config.toml
n_layer = 14
d_model = 128
n_head = 2
n_kv_head = 2
head_dim = 64
d_mlp = 512
vocab_size = 1024
activation = "squared_relu"
norm = "rmsnorm"
norm_place = "pre"
norm_eps = 1e-06
positions = "learned+rope"
rope_base = 10000.0
rope_fraction = 1.0
qk_norm = true
attn_scale = 0.182
bias = "none"
tie_embeddings = false
parallel_block = false
extras = ["capped logits"]
init = "uniform"
init_std_qkv = 0.0442
init_std_o = 0.0
init_std_up = 0.0442
init_std_down = 0.0
optimizer = "soap_variant"
lr = 0.00982
beta1 = 0.95
beta2 = 0.99
weight_decay = 0.052
lr_head = 0.00807
warmup_steps = 81
schedule = "wsd"
decay_fraction = 0.944
decay_shape = "linear"
final_lr_fraction = 0.0
batch_tokens = 65536
seq_len = 256
doc_mask = false
train_tokens = 124800000
steps = 1905
dataset = "wikipedia_en"
Each number is 128 + 24 x the weight over its row's rms, rounded and kept within 0 to 255. Layers, rows and columns count from 0. Numbers have three digits each. The size before them is the row's rms in percent of the matrix's.

# layer 3 attention value, 128x128, rms 0.169, rows 122-127, columns 0-127
106:099155127166150152144163136123146107159101154154142127152113106133147086144135125120161161095127135115135121164109086141110112113148093098105122164174129137138128143085112149135128121109089147146143089156131128214167110110194139137139130144141163152090123120159137094076154102123100112160119131146141136131138144138123102133147120155121111107161163140102136137119119129129154133188113
114:130132108136114090162127094168142097134095168101154145130146099181090106107088139118136099125102140172114111055121182114134123085123107144134114103154101163140106121077105128120133167147134131165107143141111161113096128162121097175096085117123154099148129155135142102164136109152150120124109112157122110083136129099155125120123127146129114124119122129131122134112134158122119137078103
101:133112140103163133137136137130072151085123096122130098115120163110109144111128118123145094130123127149129137120114170141132179140119112091133110152147138132149120083139116164084105159130139129153148154124109166135086093139145131141092151178157150122121102102128128116108164115123122091145140132131122140122196126138126128134097153078130133165104141101096172104175095078083166147129126
117:111130150133133204136149125158135132152132135123141148165145155112179126129172111155127135139116123114153136096133136121107143118080103099173132139137137164120138141115128139148141106154142160107136114131118090100134062081125136104117131142144131135120150101094145113167156146150164116154165138128152179114093094118116086154109167139135073126116134134100104129190124115147135091120103
102:122154124155159162120129148147135145123136147144138114179149099116135107130139123089191120130143129140151177142139153155108175084134129137144165140112095122128084081103157108164113157088132103123154137115119142103096124112140161153096112149118163116085106123068148153113138145132126134133136105140113197142129148130148127195122120116134111126098127116100141121120096140129091118144171
109:137104110133165135115129097136117097131157109108103089131131156128094093132151114064154179137113144148139109117117130133112099133138134104149126147174135134138126123143098139149138146122112168073126115132127114169144140094121168108167144091129146156113107141139081153133111127113129143166146136167142111155165081154106077149113129138092130126104179116125155184133144117093149122173144
# layer 3 attention output (transposed), 128x128, rms 0.101, rows 122-127, columns 0-127
106:138124119151108118122130115147126085142128158142140122159168141168194091099129134157134118132127114112166096101090162128154114126132131111126139134125140166134121160114167127092102107111155156137122127101098103109109144158107137123136142110112103122202144141138124148094097116160144106084080146124092087150099144118185145168100129145087114108137109119119108108162138172119111105133154
117:117135140123109156137135075131138184114157106160168124143142155106134135165111160133107126147133113158158114108128140148112119149149143137178141126116112111145149099132139147135144162164083150125162154103116115132181126141096156140126118103123135107104135098113157084110102094152184125169179100156169121113148126128111115116139167159145154148140153110078120121089156155148130117092110
103:143156141117141104103103135118143129127098124128093109169128116142090102164137159148082086152126122117129091112141146131129141123112150139151119112124091086161186166071176119105149089131135116099149138091166120145094150120155128087146149107132128150120099107120116098140103148155123121103118136129137149160158160138150131140114096147163082104136095096142146115084127136142177142139169
119:158104136093143123127131151126134128095140085133132145146138104112092104122102121163126076108152147130156084192129094118095110115125130148073120091122144134107140101136139130122123142122132146108080141114098134124091117110160076142129150122157136091137131112130088080133104086128137130112136119171133127166115143107121155137196101129123099140108176127128169156159129141154098120165105
111:120128142088182131174129129129107127085151128137143153162135111174137098130136130144082115124100061131139111118146100096104096105125088150121124149153120152146133114098172127082153114149129132097147143115116143158135110118152145091138114091125118099127140136115112142175086130151116109104158188127121101141126083151137131121109156155151128116147139117156154149155169112076139120163142
114:131119207157155158135177090139168150133142136108143148114155147120168127123130108158141121117106132108143140134162149181152085079110131142091131119144114073172124146108129127107151104068144135120143107132080131115083137138107097113123139131112128114129136108157129124142124123127120105142105136102135134141128131119137201138122117152127100120115088095166129096131116161084138135134089
# layer 3 MLP up, 512x128, rms 0.149, rows 0-48, columns 0-127
092:171091136099094093149142095147112098163122120109104127080146138158140101129176154146113139125133119116159174159088124087128131070124153111147165169131123150162106107143137119119112142095127125144146117083117145121077138165095132142144155131119100180128115165120131129091111152106164132095131127102148122147144110111137108132104110120095075148156124132119132160125093104117165143120150
105:149147127128135086075119078125113153133124112097124122145137139142112157118124138145117131127137132114093100127156121131153106149146144117122130118090130105163080122129127091098114137092109184130144148118128132119130108112115143140135154166148098112152156123154183150182157126141094124189103129176124102108120123137087139151095178108172135121145116142143187098150100104114141119176126
103:141153130127094125146163119155096166091148079136109091113123117120183166125127166137150106128116148095151108091150135116110118097143082093133128140139151134161117084151120131174112136136096122102137078131116135108103128132074144166114111104155125124111109155100173142132110103143130101155111153123135114134066181154131101125149101100113131138155111131146137142130109131120080095096131
085:145110130135143112111122153140127129104161138120146109175184142118118096148151101144113107111118126104138141157151155110042140156120080124161102106141131166130136087153105119116159110162126076098143098099168122124095132124130138185128144123128147127102140124132159136158124123163142129127136126125110168139074134142109134095132138113138095146129102139129126130112054140144166162125156
103:078064146131141130123124140140141152087103118130074107130170131134103145126130114094139116133122120088118129125121103150112117142124134146145109145145121134160161119106132145114108073120141136130111088123112149155087095157129153096148177129106086136098134135096151148156124102144152137101062119145121137076106120079135184125137090108104139160122146153120120100123152155128158162102118
104:156118101119138113159119135147096080130102145137092124144126110127155155112135140083094145142161145101147122148110141147128103110180123100095101175112158143143127129092127118124105097134100113150132106144165121101139116136106178125179121138145109142138105147170124135097142176117123139129145115140106129111128160146137168166140132123115123110120134129122132133171127121090066099079209
089:125121114158162096124127148138104145106118143106129146132154097117177105136118154155098148122130068119122136132095091137092137111125136091090118125131130131114113171148125136088127127138088151145127101074161084114081152130103132118102153139113101099115138087113067127122141060106134148148107118145065137179142117130121140121082105133137121090141146095128155116145127121111124141101122
101:118145139130125136076116122136136135130156127155127133104119091126126078086126160171135086135105088122138125136099128125117145129122100102137172145160139101129146142147111137117151076142147141104144139107134157115125148079089055112091123115159140147115174110119150095110151093128130101082109135097147147116130172113139116169068127144110083126135113100123142133136169140152089121117143
104:114110127177110125106138095104094137166104132130137118126128185086106154140137138120121156169162153160144118105127115124104142106093108083117133156106131145137125148081129098177085153124135125159131130107128125100110149102146125103140133126132121098104131077147111092094109117150133158157118147102189142117176137169143175115120158091131163110125105142092086134098124124092127130121129
098:107115146103130112161159138123183145133120134134109149078110160160137188118169145137137109123075187155124135163127127128134169115130140150135135102122122159150123100185160172148104161098105156129136100143118148124101102121109091147104162108124108137114142142158157088125148129127149124127162157127100123149121099147127092116155120148149136143111092116144132085133072136145150149125093
089:109123173113127124143109136100117139116133126126151144120131112097140110098127150189118135135105097134169097172132097137105168136087077056118171106087156101130093130120138120101119127141086099139104129124133139134119150133096104128091151139105115134091124133099149124127120197148110125102109160120121155096109145101114124149119172147088145141098113106145155104129118115146105178106121
105:114152102116140126146110129102128105105108198145105113157100137116127103122097119112107120130095140175155136144105086147117111074131091099133096141120094179148107159118119147120122078106153142160134156111189121150151147125109106164112125139141111107115120142111104068129129137135132148135101137158137141153093167118116125085102131138123097120130118131157119133122143157150133192076122
100:131141132140127132132106157102103063134140155165110149120113086152128134131103153146142082107146149131156154153144142139089123116091117120160148129128147100153116173121136078110084128114116130152143191105150116161103133135128124113047145169171089117163155102118123123089140114139120128090107097168092129116127128129130119149081100114145142120090131124122109126133150112138117092134136
090:135127114104155150093140115158133178129121113094092120100160104121128139136118132137163126131169178133159114154160125126146136124130125113139147150107109174136129143156110087147109123103133172152159135112161128106113144138141167149106131135155144121127123148167107148192141163103163145110127062090105182160112138108100132131130159144105147151067126113164114127165125150130116158112110
106:160121142140121142162177119154126093108142141145139186068129131120118098139152161134131149137117129146141098140109140115080131130163114118127104168167099116140118157133136128113100134147138154113152116137136138143142140184145116068125164144083127089121156106095070124159145108104126132107096116162130172186103136180102125124142109152126152132122118116125127110146137123110118177158114
112:153142117119116097113121135071145181133121158122111134164120133110119152146114131163097140148146114145149175093145116140134124174131124116137098122101114121113120144152100146152103133139140206165147188146119097118137106137101151112158145161138129137055167132109122114127153148146117135130074154127185164118171115127148100120124087131152125105120120089125144119139149118131105147123140
090:160153194091103108130115115174115144111095162154140131130124132138070117127123114122150121125117134158110091111133132121160094103111155141094153144132100116116106133123096111165139117118113145152103065104143124102105097089162107160095144134146132137099136103119143120109113145128140112144130168099165170117128117145101131115088162156105072170115129124150130141143127095160102163093148
102:110100129127140173115156105161113125157149127110116136150108153115115145160148087137127080118098114104090089170074131153087166111098136110117121142156095124132135136129112088141135147122137119130135137093095157148137176122133147131118162155138111107130157157167104125142135144139101169165111129069149137168121135126142100092104113108182145096127136180151117090127140134144088125115119
088:131101065073135141172123112120130079131144125157114100140146120167127160170164147079123118136126127190155122108117120134112103137122130145107106135139133140132140137085142117194140131126143101136105082137135113130122120152114166137154127149148113088115168180131130119145139131152146090129104149141168064098125140123115105139112144113169132123155122131095135109159137105132138115082151
099:142098124116121135169112125151120119105109155145091106119118136134133144087113133109149164135142140136121137146134147125108161096179104156107115158153156113139135125124061140102084095105120107141094137124150162141116100160125114086108102119099136160135116127155124162104121179092131106101138160094168107106090119077142120175140083078182153120126127138147134144104137136087132130131141
088:125086115117116159077133168158125166132092118103130156133164129178113115177107126126148140156124111124122093152086160124129115156169140135149104078114150128174106126133118120104084149092164159093137143134120167131134105139132130139104164092119182156098180142134120139142108158116129135115107121125089140092112176119140120155137101153152172113134136157108107139107136105119116145137119
089:143130104144108114133151157106105114147100092159175168107111121129101143124095074097149108062152126137112121126162149145103074116121108167131109109162122137151101092150107139100186126138141129160115144115105123130125142112146114127146142093102132142133128117108118152163175104140094157131145155147164114114111143149118113183104102123144133125167115120130132132067171086128134139114141
093:131125133140090138121133171150084127108142163102116140128138120149107081103141141143131139145111131152151159117149159106121121113102157147142133128156138131140100144140147135121116101121158138147130091123130177099107140114152103127112102122151091129136102144116187192110179109121114062040097144099139143084142124150151119171116172123155111116140147144155101153129137102138129126127123
099:109140143126125137127103150062154129091115169104155107124105093112156098150120147171113161121111151115128089167144169114121101127113146139136187112106100137128167117147117148118149161150101133105142143105147110104114126135109161124107145127100127128126168112145108128085175128129084119181131128115122103177122108176107159113120147166137122110150118127104129123144107111127111188133178
101:127168096127137157108135114091111178073156107134078114155100139130159127136179146124115137122157093170191090154079139175139155146149118149178097157127124129139141111109141113136153126137147146146127144127125122139125148128122152140141078094160126134120140124133126104188127111163095108130113123112138136131126158106133091111108156118138105133154115143133116132098172127102103153077127
072:106112135128085107134092103137119122138115118135103105073132070114093132147114131116103135156149135106135099111126152084126139106149132133117166123112157173130082125141115098094108117134135143124135165146135172137124122126102133122157114159123147105178152144149072130115118153132111145130115152148099168113159110144125145141146152142167114123118176095145104159059138059104140107137113
095:094109121139124141139149110146122105130150124098141149121128150119144118147141131146144114102142121117173136122110113113118136106151114123073095165122141147119145110100139091117117137114145138144166065123131132062128144089116124108151087138135086100110118108146080140145102145074110173137106132154137148146110178117117177084111164098146156137090131169162133096162117112115094119162158
109:096138067132105084149091141110101127167096132130125117119118127146115124140120145150124115163146161110117121113096059120119123104138137101151098116130083152165105155071120141123129145102161138079102162100164136163093145120116151120091163121155109170143104108150197112141156120141135146124166126121109139158149134151143091144135131111111124085145146109131123139100152118112116153119128
102:152122090124172081163125136125171090118097108107113130161125188166171119127144111134124116092152151117146136151111129149150168116118131099110072145114157128123136123132110092096121152145091107095129163094108137135136123137115135113107142135124111098176106118173101056098159145148127148148115161118103125171124139130125136113095094107115138124138095130132068139142119116144123108133108
108:147117112047131128148146130121161142153138134099083098135153162191139101085135132113105136116137120116093137132083172172112155129120119125093121132108138169133110106152168131127150129141102083137116131151095166110134133140128127105128121123167154135124140140159169150113158140134132153133161125144127102165111102113114147100136100103147119146146160127133166152166096136182162094136114
098:144070104080109140141116135093152124117118110157121097110099124116111139147166096099116140118090133138139121146147140116123132107130121144100123144132155107171102134151077108132122156080133117145125128154127125119130124128170167164111077183127135105139097118110093153134125078122111157113134115154087094115097112099129131136140157081129149147065123116113104150140098147114165183126115
091:150134122211100065104128088105153110127147130147125124114073084129118107111130160182178127101147152135110129141118121121090112111110125121130140138154125109127138144104129125126122122144181106116101137104151120109125108104081105157173091141127081126150175131080126153101110116109115156092105144074143139118120124132147142118091146158102094122130117121123115125150120139099146144128131
089:161150071122076149146150150150104121150160095141147158105136116155113101098125165102121133163122151153100140104155088131113095148151150143137121156128139149114102131133141152151161161121109120135122158195153126126113144109098115102130146126139124122114160143098140163102115124133120097088146131133113123120163174138119168111136114069107147099115137120098134169103157122126112094075083
098:118134162129100139122137136123095150132113164142090144135152144149108105159149120141089122136132153108144139124104104168152131170165127125100113112090144097190106105198182109139121124138150122094133116125102146134104172110138127093156180130146134147118103077073093118121105130140145135157110144185135150122153112075106146127152130116149133139124147115101104139120107107156134139109104
096:142123157095105128163101133153105115100146130189142115165113111132123149136099110105091146059159118137138155130160146144113118123189127165114141123158097114105104080132139120100054121123139146129111144130097128105143108106122123138123131115107157116117115127129090098145171180132125117116142120123114142107127156145176128122126156110152157151170147132124082126140084138113137139094171
103:141127098126141134138182153161167154060158123168090099136127107126120142083104156113098091163104112128128097134147130153116109079118150171107146104113108165147155143144106123158144158125170106168147144168134136133098118118164149109131107156118132122133093130141085133120145105100109141138123126131139106162093133108113176101151161116093129140100119119161115112139140131120110170141170
100:137139128146135088152133139131095151131124168147115143120103178111109094156131120152129120140131185129143100146113103151133084114142128133154116160102101134143103127152185115152072128160170162090106052125144117130091123116134120102137151148131116090114137128142136110139134119130071150130156145125120157117106169184112142108160149136109127126124102104119118142127180153110110172102129
105:175123103158146106134145130126121119109120128146092149157104181172150168099123149137077099155117115113170123146116172122191091053157153154122108163170120117150118139122142173134125119108119128090127125128143146122131113122126152117109115114134158143110126138149137131106143129127141118143130150092165137104108151153098133122164112115104150115121176082116162145119108140075128103134153
096:159098064082084120180097117140132097176114153128127159112111109135133095087118165126135122084113158101123144137130147118151115095140153121118135113105109118139131110140123101130109098124144169117078154194117131115115136125115136170151112128148136125175150123169148100123154133145138101139124153113137122117111106130068158139147143155153116141096154119127106162157092143165153143113125
099:067138167107136126095136129115139173153169134200148155138135138110123138129136121108150119088129158105101166162131158132150090121103162124102092172105123124166101096104135087128109081115145112107144098156129167122106107096142138109136132162172098122144116091123144123135115115137160145108164125125108119184133130122096117123142149106138149096110130109112153149141151088098141125151139
106:093099179102141123105090118120100131093119090114147186102088156127065093134107114142098133088150130143158182152106147139115146151117084151088158141141127128149099122116124146139079145101116122103145111142117141139160153122125127128135129168135102091136117151116109108125117102158127112144110104067152137146113140065116145130153141108144089123100126142141131139177128122127105137138141
104:182122126117099104138109110169173183136123128127086119142061160105132149122146090103115135096137103110117178144139086102144123107180111134123137124139147134136134136143160101156153152079164152156100140167154202106137135135116125156161109133090116133118140133122091128139107131128138140181163169118129124106110121112100151130136159105141153133138127129166131129143125132117145130128152
103:120145152096094137120120117129147166158128113130117134131093145069143111167149129179141125128112082086125129164134158090108114112127121095102130105078095122123138145145114125125097105106124132109111097118132191119080103102170143155109154092117101121119104111148134096133123125125125127151153165159148137119104148121111098109091109117160118171130111094179086127127131174143130162116151
101:122148138104095117101114116103140127134121154116148142123127107169191107121138130169113124132112115104140132101114087132137132136078165102151145163096133104120095145150140105130132108130119132109108084123124149124113100136096152149121099135155072137126110105106103119162127089160173120128068150149100153129129188143126150129113118087152136116166145059127155136098177118127129100142119
092:152117121098159128153100133178153156138125151186148176133111079121112117148133101128150124101134157151117105145162163097116101115143109173132124071110129170143091064125099117111116104086112148122114084149133133122135114092111117116129115123110130138127150051143136143142148129109152146148123145121123125161104104127149141121170168153137098123150138138167150153109115129136160144135152
106:103160131157121120127136135078131114082158200096127121121117110153136109131112129132143149124106094096101121175091131123151096102169154115110134119142116128124087107126128109092075082185074125137121136133125127161098105096125153131086122146141164130118142115150105106133156127126138149111146110110138155149140131148133144088116152123138103085198136112111124089127116156127133105155141
093:124128111114090087114131133094128117111121139146115108153115068111143152159115122168142071106131105139099154114147140107119090137149137123119106129098095120147147124130088126116093122142071136146134143141137102129132086117131115141130100191105107177109111145129112121121102127127129104168131101136155081128070093087130089134162124131137094106089118104153124080127144113151119166088136
102:109091154134107129163139111133104122137179101114161115132152127181112114118106125112133127162105147108150136080162138161134113116143136111147152155155147154126113123151119145146115148127104124130125142186130141118129120151095137119171132100170095132071129162118052149112108121144105154113150179105138105097111148127140149133120157112143135117148111108102126107130167104088150126083071
100:111116121157105101142134106139157123135128093148146148144121143131130157170132168093170133084147133157133108181138153196082118133126159165153153147094148129113114141125149147123121151108115122110139104116176141121166132137094110128107160149106139135116135154098088147131133129119115089105075126083084113142162177098127137093112119131101143102161086148117145141116147149155127108148099
# layer 3 MLP down (transposed), 512x128, rms 0.106, rows 0-47, columns 0-127
090:133129149118114146135122094125133118107117114157138106106155140166101145130096117121105070150141105159149121173126121170116118107146119082126195114153143103111131125134103117125153169172144120129139159128146129108112123126134146165136100084131125140105094114171167107083117124107146125147119134148130155162161122099138138126136146145142048165117145125118152136077090173147137132129083
096:118152135129164121089117110155136170133130149104110091104140138104102118127152106117069148102134097105120105130158116150092130116142135092097132108134129116072185131146154153162131157170122103125141098113106136169136118139113164116114133132105075153108140168157117130152110127118121128124126130126114098132116091081132103134145153088130097117140113130101184145100118182136160093149169
106:128112130162131144112150099113109170101132123120144144082155106125123149103129144120153080097124082112100106118152115147147143177146114106120161080130122134134099090150096135084170118150149121129150132125136115116157097169128124146116126164140108175140118121149111105166143115147103131130158129143101131101102091177107140113119123136122179142114113157100068084138141161158092095144144
091:131122157102135123114143107127111132124102160146124130128115111149114108122157069134159150158159113142094131114121107189096124132143106151107134135132132145105120092126120132137143138126183142155082144138075137080179152177135115141128133088166130117157147142165133141090159129155095118118139148166087121094134128139131141128116142162166173141126115064102141153150180113125148128116128
105:145148139145116193131135096165145104124110135112123122103131128141125084149118149130126108076118101137187110094096104144113129149143088136159096089114111138089107088118132121115160138125088141116137124091121121137135175110060089124137081123148110121094136123121102144130140128128142128149168087138140095177153163120136130113101098156119092135157150172141130149133094140116115116099111
104:106131148115110146125121094100083209096170132136152105121173124083077088125134148121123126104151128142105131128131122149149144176104124149067108118120153099139093125127139135175132120168138104136108127145129155151151148121125145128111154122142109108115102101110140109145105145124184119127124117062132112147130131135127111141133123152112113139123100111189121113150128117116154119072086
092:088149133147172078086160140140141121104148106131137130108093138117124126139131090137143115121119135174098175138155137079081079141105140104098116133131158149143168143128134142130150156100154122140178126142106128112153144139119116116175137140129144078144138126151174109097098149110137123130124163077147107112119112099149125116135106094105136121057105158135130151162149125141154161138122
088:135164151100111151137139114158106195142123137140108119171147126154159146160071158109158187106101102064129134121131102122139088116155137122070105159097103122162108114126142136125126131148085123135113122118107121164154165180078104120149124095136122109124086129172112143111128155097134148119156115140131141144137157113116124121132113141120147121153084168151117121119133129131152144141133
093:084108175091137097141129118160142101127175075113119146124122109171128096073147100111142093117167075107128109123135166095111107104119098155108129117113142125111108146130094127140107119156148133124197113143164137106123135150158128116092107108153112153114141164132161120135098124174132119124113108144145139149093101137158098152162120173122116140079136163113132114111136126141160109123131
100:103125136135141145082192122107130164129147124139098137096129146150069112120135101148121141138089160151130142096119114093191122136117109158171133086156118151116120119143121130141136139138166141117146119125166113118151137105076158128138122107153115109133145092121152111100136173130133109099129117124175112132140102148121180133128176149147155119125089136145128084094152141093084119092160
075:131149142160154150170185116132153114169099123116132076156120125131125121159108085090133165132153099149142119107103115122154120107176142138147127144165121098096106130139131131138104134167137106147120143113113100115112147157130154152185113150158137162092144153144142150113127121124154171138117125154101185160182104108110112118168153138156130138132142182128141164132149147126163101118119
111:145153105154163124111088148129090142141122113100145119086142140114143118108112127102103163120156132112164110166098109124164153126132140100079126121150096104134127113138160125148096113098129099159113127146139178199141123111136127163109130156135124114154100186146131130135090121093112176169180105097112130101134092146144132142152120155178105153162134140127127125160138132092121105149116
085:110080147122109132131128154163117159107112139118109151109144167119098146073132137101136113165123131152153150133102119135121148153096102134148114107126151100131135088119143135109100133146129111169103157113131113110163174098119155169110151190132150121126191114115132100166115123094094117137152090111170097117145137108133150146167149148168113154114146086159161102135081121112117115150128
093:113083089134078120126147119144130139104097143151132172135131128145139120100120140139147167148093078146118132140146126167067134085143144131150108127138128124129140130086151098145140116115129146134181120133107124162136163136155115121161087113120114074119136110113109122090086145130112141135135113143159152109104099140164144142157100128118149089149126111112130107086193137093099074120152
106:103061112138172111132129126107148153161126158097104099142097149128126165138131102153082081098125170131112140121150118121098140115163096123116160098137146117143154068091117136130109131112162089143172149143097131107139146142146106135113133113151112120135107154135141156099136163105100107149168137141102127108139143126115172101155084095160127163129097110109152098164090127107135117114138
103:124128139147069152110111125175155137097148148159117139108149131143098154126126123117113166154090134144104152145107136150114118088118088107148096128114188149107088104080110128116175137161123096142098135125160099125153137115110114151132136106183129124126096109149118135112142147147166130108118104131135093158113154143131082144118168107119154201134137130133124137102146107096098119151165
088:126129127144157133128116123155166074087114128085086153146115111109127177069097165095117126159144124141175128111092121125152086129133137170173090110178087154153113175147128116137141131127174127083079168122144067160140131123161120127107168133108156109139124120138124138104120125135128142130120121125102124113146120141118106125140113130160116147127097136131143121137165125104137095151127
094:138152105114108143101141099110108161107110129129143130130156095141150033154085149131163136183155128137105046116135106091127086141115146112121126107114140104153139125103135149141122123098108089130135117147150143139118099112159141170169127098145153148114135141128140139104124115174133107084121141128157107127123161140136193148159096138125093123125110111104126123118133116091124136123120
094:114124151118134129133118161153118129133087157187136150110091149122091125154121127120143102118118133120140139141120145147152142140137135138126121122140137144130131142152145097146075134123159070121124116139159111101064102126131113127121148110139133142131135125116175109133165106122096108177104128166170123107129128126149195178115103126119102133192102146156161137078162112192138146136154
097:132152161171164143137131123148134111153158111175118140126124086143109117107204154111108080132147095108154142115172112115150122126114115106100138124170100158106107166117138070151164120124161127116124155113119122123118130136139144142106131101121141129152114120110095136162114117112110132150100114155081142123123087084146090109157153092074100169108144100134100140097118110119144135156138
124:130124127132134154093092125127091102186137122148127158086087149127132098131126115114131173145104138104119119115057142064122120112124107164122109110174106124128106136122125156140147118163144140128148139087145133081153125128116084162143149130089102143143117096161137125125122192172136106104166137123110142102092167142136143107105134156114163128140153127132159129136116133082110153107132
084:091116161111142141075146111138090125098145153089116124119121103125154131162141114127121110132119124142123139138128144142174119089128094084142128131088107088081117131108088099104092131117111122133091099075121076094100117142167122109170123122176144152132093127100116123082125190150109101118166084118125116143162100108076137115137149155136146135126129125154127135138117138116148121135110
086:107139119147158085141124157145120150136142096148143100144145103135164119127090113163111127168119138102080117095133119152107098141138120146134126127102127106154170128134089160120113164102140110154111117137118136189117129200078152121119122149118168129095166123143193133180096162099121083115147116084127129103125165113122105139144114130118138095138105138132144161150155138119107144138124
103:112108170105103118123154158162107123134169133111169153124140153123114108103099117105146117139121111127120096142083071162131145145126125112181113136171133106138138104102088127136110159083109149107152123160124126154088100115084183154142153190134101118138104098107127147156127111146129104112174171113169157105115117098146133114086138122133114145142099120166120134113118113138138097141130
103:073094153127151123115155133088115141165119136132152155133147126156129134177090154119126176132155127143143105107092142090139132166104117146163098143182123104114117114129075112153133143116126123103135149128176119129145106126151108162113102171168167133142119116117142117125161118177130158180111126132123127117144119130100154099147132174124146145122121135175121172096104126160129157172134
071:153139128113141125123139089176146153104177162120138096110103118138114144133116099108146143147112106153105120085129167158164122100135096128102086144147146085089140137091153109142132132149106082140107119134160112137120163185108130163132103110135093113152132136118151134077093135161115108135124135152146077163134095112147107085134120152095154150108109139143135158121171145085099118137132
096:067123100145142115143145148138115099148141159143158076106134157116128129181065144121108127135141155130161124171134095119116116154124184140146132103137132055148135161124138150141115156128116112154129117132135107098109143143110111130111179114161119113139110127093126104145132133133154124148123097175140116107101105110133099166128134158103118131135177113105141157136147145144195149101102
115:089102134117085142122139105182127133129106136139166101129104117127121128113124139120160141148139108099128138153125161101077127095134134101175127176158128091091134085142115111155129120169146110144141109099117140149176081137132148133135124108133121129138150166120146117148113119133168103137137137106102124119104100189067138089134163126108116093114106114157115152121154113173138137074097
096:135110114158094148118152124134113133134116139100149120116083110096071126129120171151098140094148091140131134125180170115111147099145123128088166099153061108127113134142148149148135129102134139136136103149117111125096110163179165110107082101134126141107129161095113136155137104126160124102113109165142135073142163152112134111131122097145105168120122115125177112140112173098116146111129
107:103119141130111144155135099159130127138134160132120111060115092171115116128119093159101136126114095143120141149143118114129095131058114140119126089125113096123126107148117137136170184114149169130093102095152126139163118155115135178126128120131117120073154113097109121134145115092121109171131114073145151106102122110137133140158128123110122120120185134161114106166119120128093089100096
098:151129121097142140139125128131097136123105127165134107125112147098131122098126148201164100103108141126127153129131113081119144068118135090134134160122075118143091128161083130088111106160145121103119128180114179138119126105120116120113128076162084158103149138187124124150164140132133115113120137144137115172131166126099126128146114156141106155121168157118153113158088139119137133138156
091:125134122116144112136124158192137147117138106116122107082156139145143142119112097095141138089142183121150166112102112149143102127165130123134147091166132124120138097114106154108117092161173123143131116137136121125114150101143121152120145163172139177127097160159103112145136071124159100131095113121138195123125131138087127153132149096089138114126085105134127089125103085158107144146148
087:148103154162150142133124117161117110131164126136113151123113124085092156144104087120151130180130153141143134185107119147146142124117120115135149127107107107075147154167163147120131131131145104140115171142137136094118129159145152096114108150097134115127121186104126115117139119132135123140176114129145145168145070126132127124131067170126098204112136132172115166107138120089127127125142
089:178136101149157127121132100124158112123137141129119148105112091103137153162105106083148150132152094109134124158129139115098126125114131065138119091139129126093122128153117134114157130132111147148130147100105107090116084121136129128135131134118091124145117175186135112172143082088111098156143165098098107116125104173118113106085149111099110154172068115117138116121077135115114127098120
089:120092066160103114108127121101171143137118171166121098115094163127102125117128170132105138124155143126105161104117103118099117106116126120161178123115149162102116181103116137123142153179144077128129125124126101182115107172099131124113157132147120155153123124130133125130099128128086127140128149137188116105112137110150145091131099099145110106156072145118134172090126127125130111117115
106:120110129138116126175134115110123087098118129132095120051133098088114151138082106118151145137143098125128097123158141093097140109101145163112136138118101150119173152126097147128131139150155110193132123129176164140125117131106134111117124134160133109100122099137111140144147130170095155120123133116168114120115153104107143139100106085085135161096149109166114097102197145146127125129144
098:124150159174088152122141105138114087111123128113112102168120116137107154061120130138154089111152156131150135127158099157130101095162103137129141115165144090157149098122112152127156147123132115109100152136116106122163116103129124129081149099112145161154102125131160095164125102086126120155190132115131159132131124131116145145131113132091138117112138145158150118150172142156102115146052
105:143144140130157165116171149135118147138134162074117133191099163111141128152130137117108150160149122150123162116112121135123165144191112162146136145083162137126154138145143145070105134113128124147136152122140129150137098154125106125136122185146138099132128098152158175135168068098177128105113128121117166100135119144153140124089132101147124096106093112117122140121139128094108098142106
099:103123152171102104138161137108135181115112089075115136160131093114139127123117110163161077183113131134130126196105104078106087122112068147127122105083107143121127137109140144145142108133132107174133119131157135116110148139137132114145103111111110122137118096144068137062164102119148109148132115104140122130153120113137089104115135131144120126106096144095151125110125133102137113130117
099:097132159158120119103125141179125145123157126113115117163086102119127134136137127165155101142142137154144160112136095108150121100097129123158124116178078175119127113180085134116157130135134125156125141161088190134148098143091157142127132118111148161120142090128100111102111159084103105153111107135123126124099171156108097088146160181139117139122163132147125103107125140129124167122143
108:100146150103153134088095141158146121095138114120137106098127136118085141175084145136143100092095133117092111114107114100139101147106107170129123133143149144106098107095083100140115120081139134103145124139126108106122144146137122129115159098104120165068126172098160133107138202146139114112107140106099099163153148166097126133123082125124120116158139129151138151123097151159112143098112
097:150131152129135119102146151152128082113136144132176127105141121152097104121145139115138101151161146091118115091107118142156146138073108089127148143116133120157076143125109143124162125101132121153095134137057080100133125142170116129106124181134099131141137158119164140129120127174169088100116149141149130126115109121166097089137114128132125115143086112118138160164107105094115173099100
109:104081147139114129144114119117174125159102127097131162097127183146138195135161109126145150132124102159120170179111122157158100188178125150140120123161150117116157082139118122130148150143138076141117116117135066133128119137122115102160133096111106137121106123137118114111106140140098118162115156119150107146160105145121129120121162108183096147132102123148127097126143134121100134087142
104:111120097096130125121127167169117141119170147136098115135154131108133110118106115123140140158126122134143106085169115134159130091105137138110113165141123144138122150112132158118124124172136119086122124116135121164079077106113113139091132099210122133130124109118133077129124103162116129128111126144124124128170101077104134146065125154129165087166137124181147162137106118145128086111155
090:087134137129168141117166078160162155104092154126129129160131117106117107094124101114088178194130135163132130097099166125112140128164137114134147131127101140120124159139128120140129128108148141152123122113134106101139103166146149111126112082173160139128122167067111138084117130139114145138117130139148128118132140102143137168124101125116160130151205137102127114140135113156134125062120
105:134132148116158117075116148133168127066112077132105109112119121112138102134161103082106134158156146153112099160095073115141139110169124138134176119119115111134082160178177134144116114139147111139159104089102112129112110122160120110109107164132117129150110133117133165154133144126130124093168155100100122120117124138120135150121128135149132116074124112116145149180083137131135147095096
094:072124179156137101106137102146142158135147086143139105143126140132136156147129208136103145139103153109135146101156139153117107117165142105155141182124100120114179142088128137118091140148143120142126055117126119140158112127119157152186115140136145131104086138132119129135115142102145092151131104142096155158168150140116111116121120159135119134095172124145156136143161154114140139102129
102:085103129128142136092096088130107091161169141136155149104166125123161149152133118127153135125172191166112164143121088118177176111132121102080163118147098097153127139116139135110158134133116117109149136167136106139111162123129099107107142094140127089158117120098156113112154152134145139125140120154105153142122145165166126109120099099149086124106070144131105125135166121134146111126145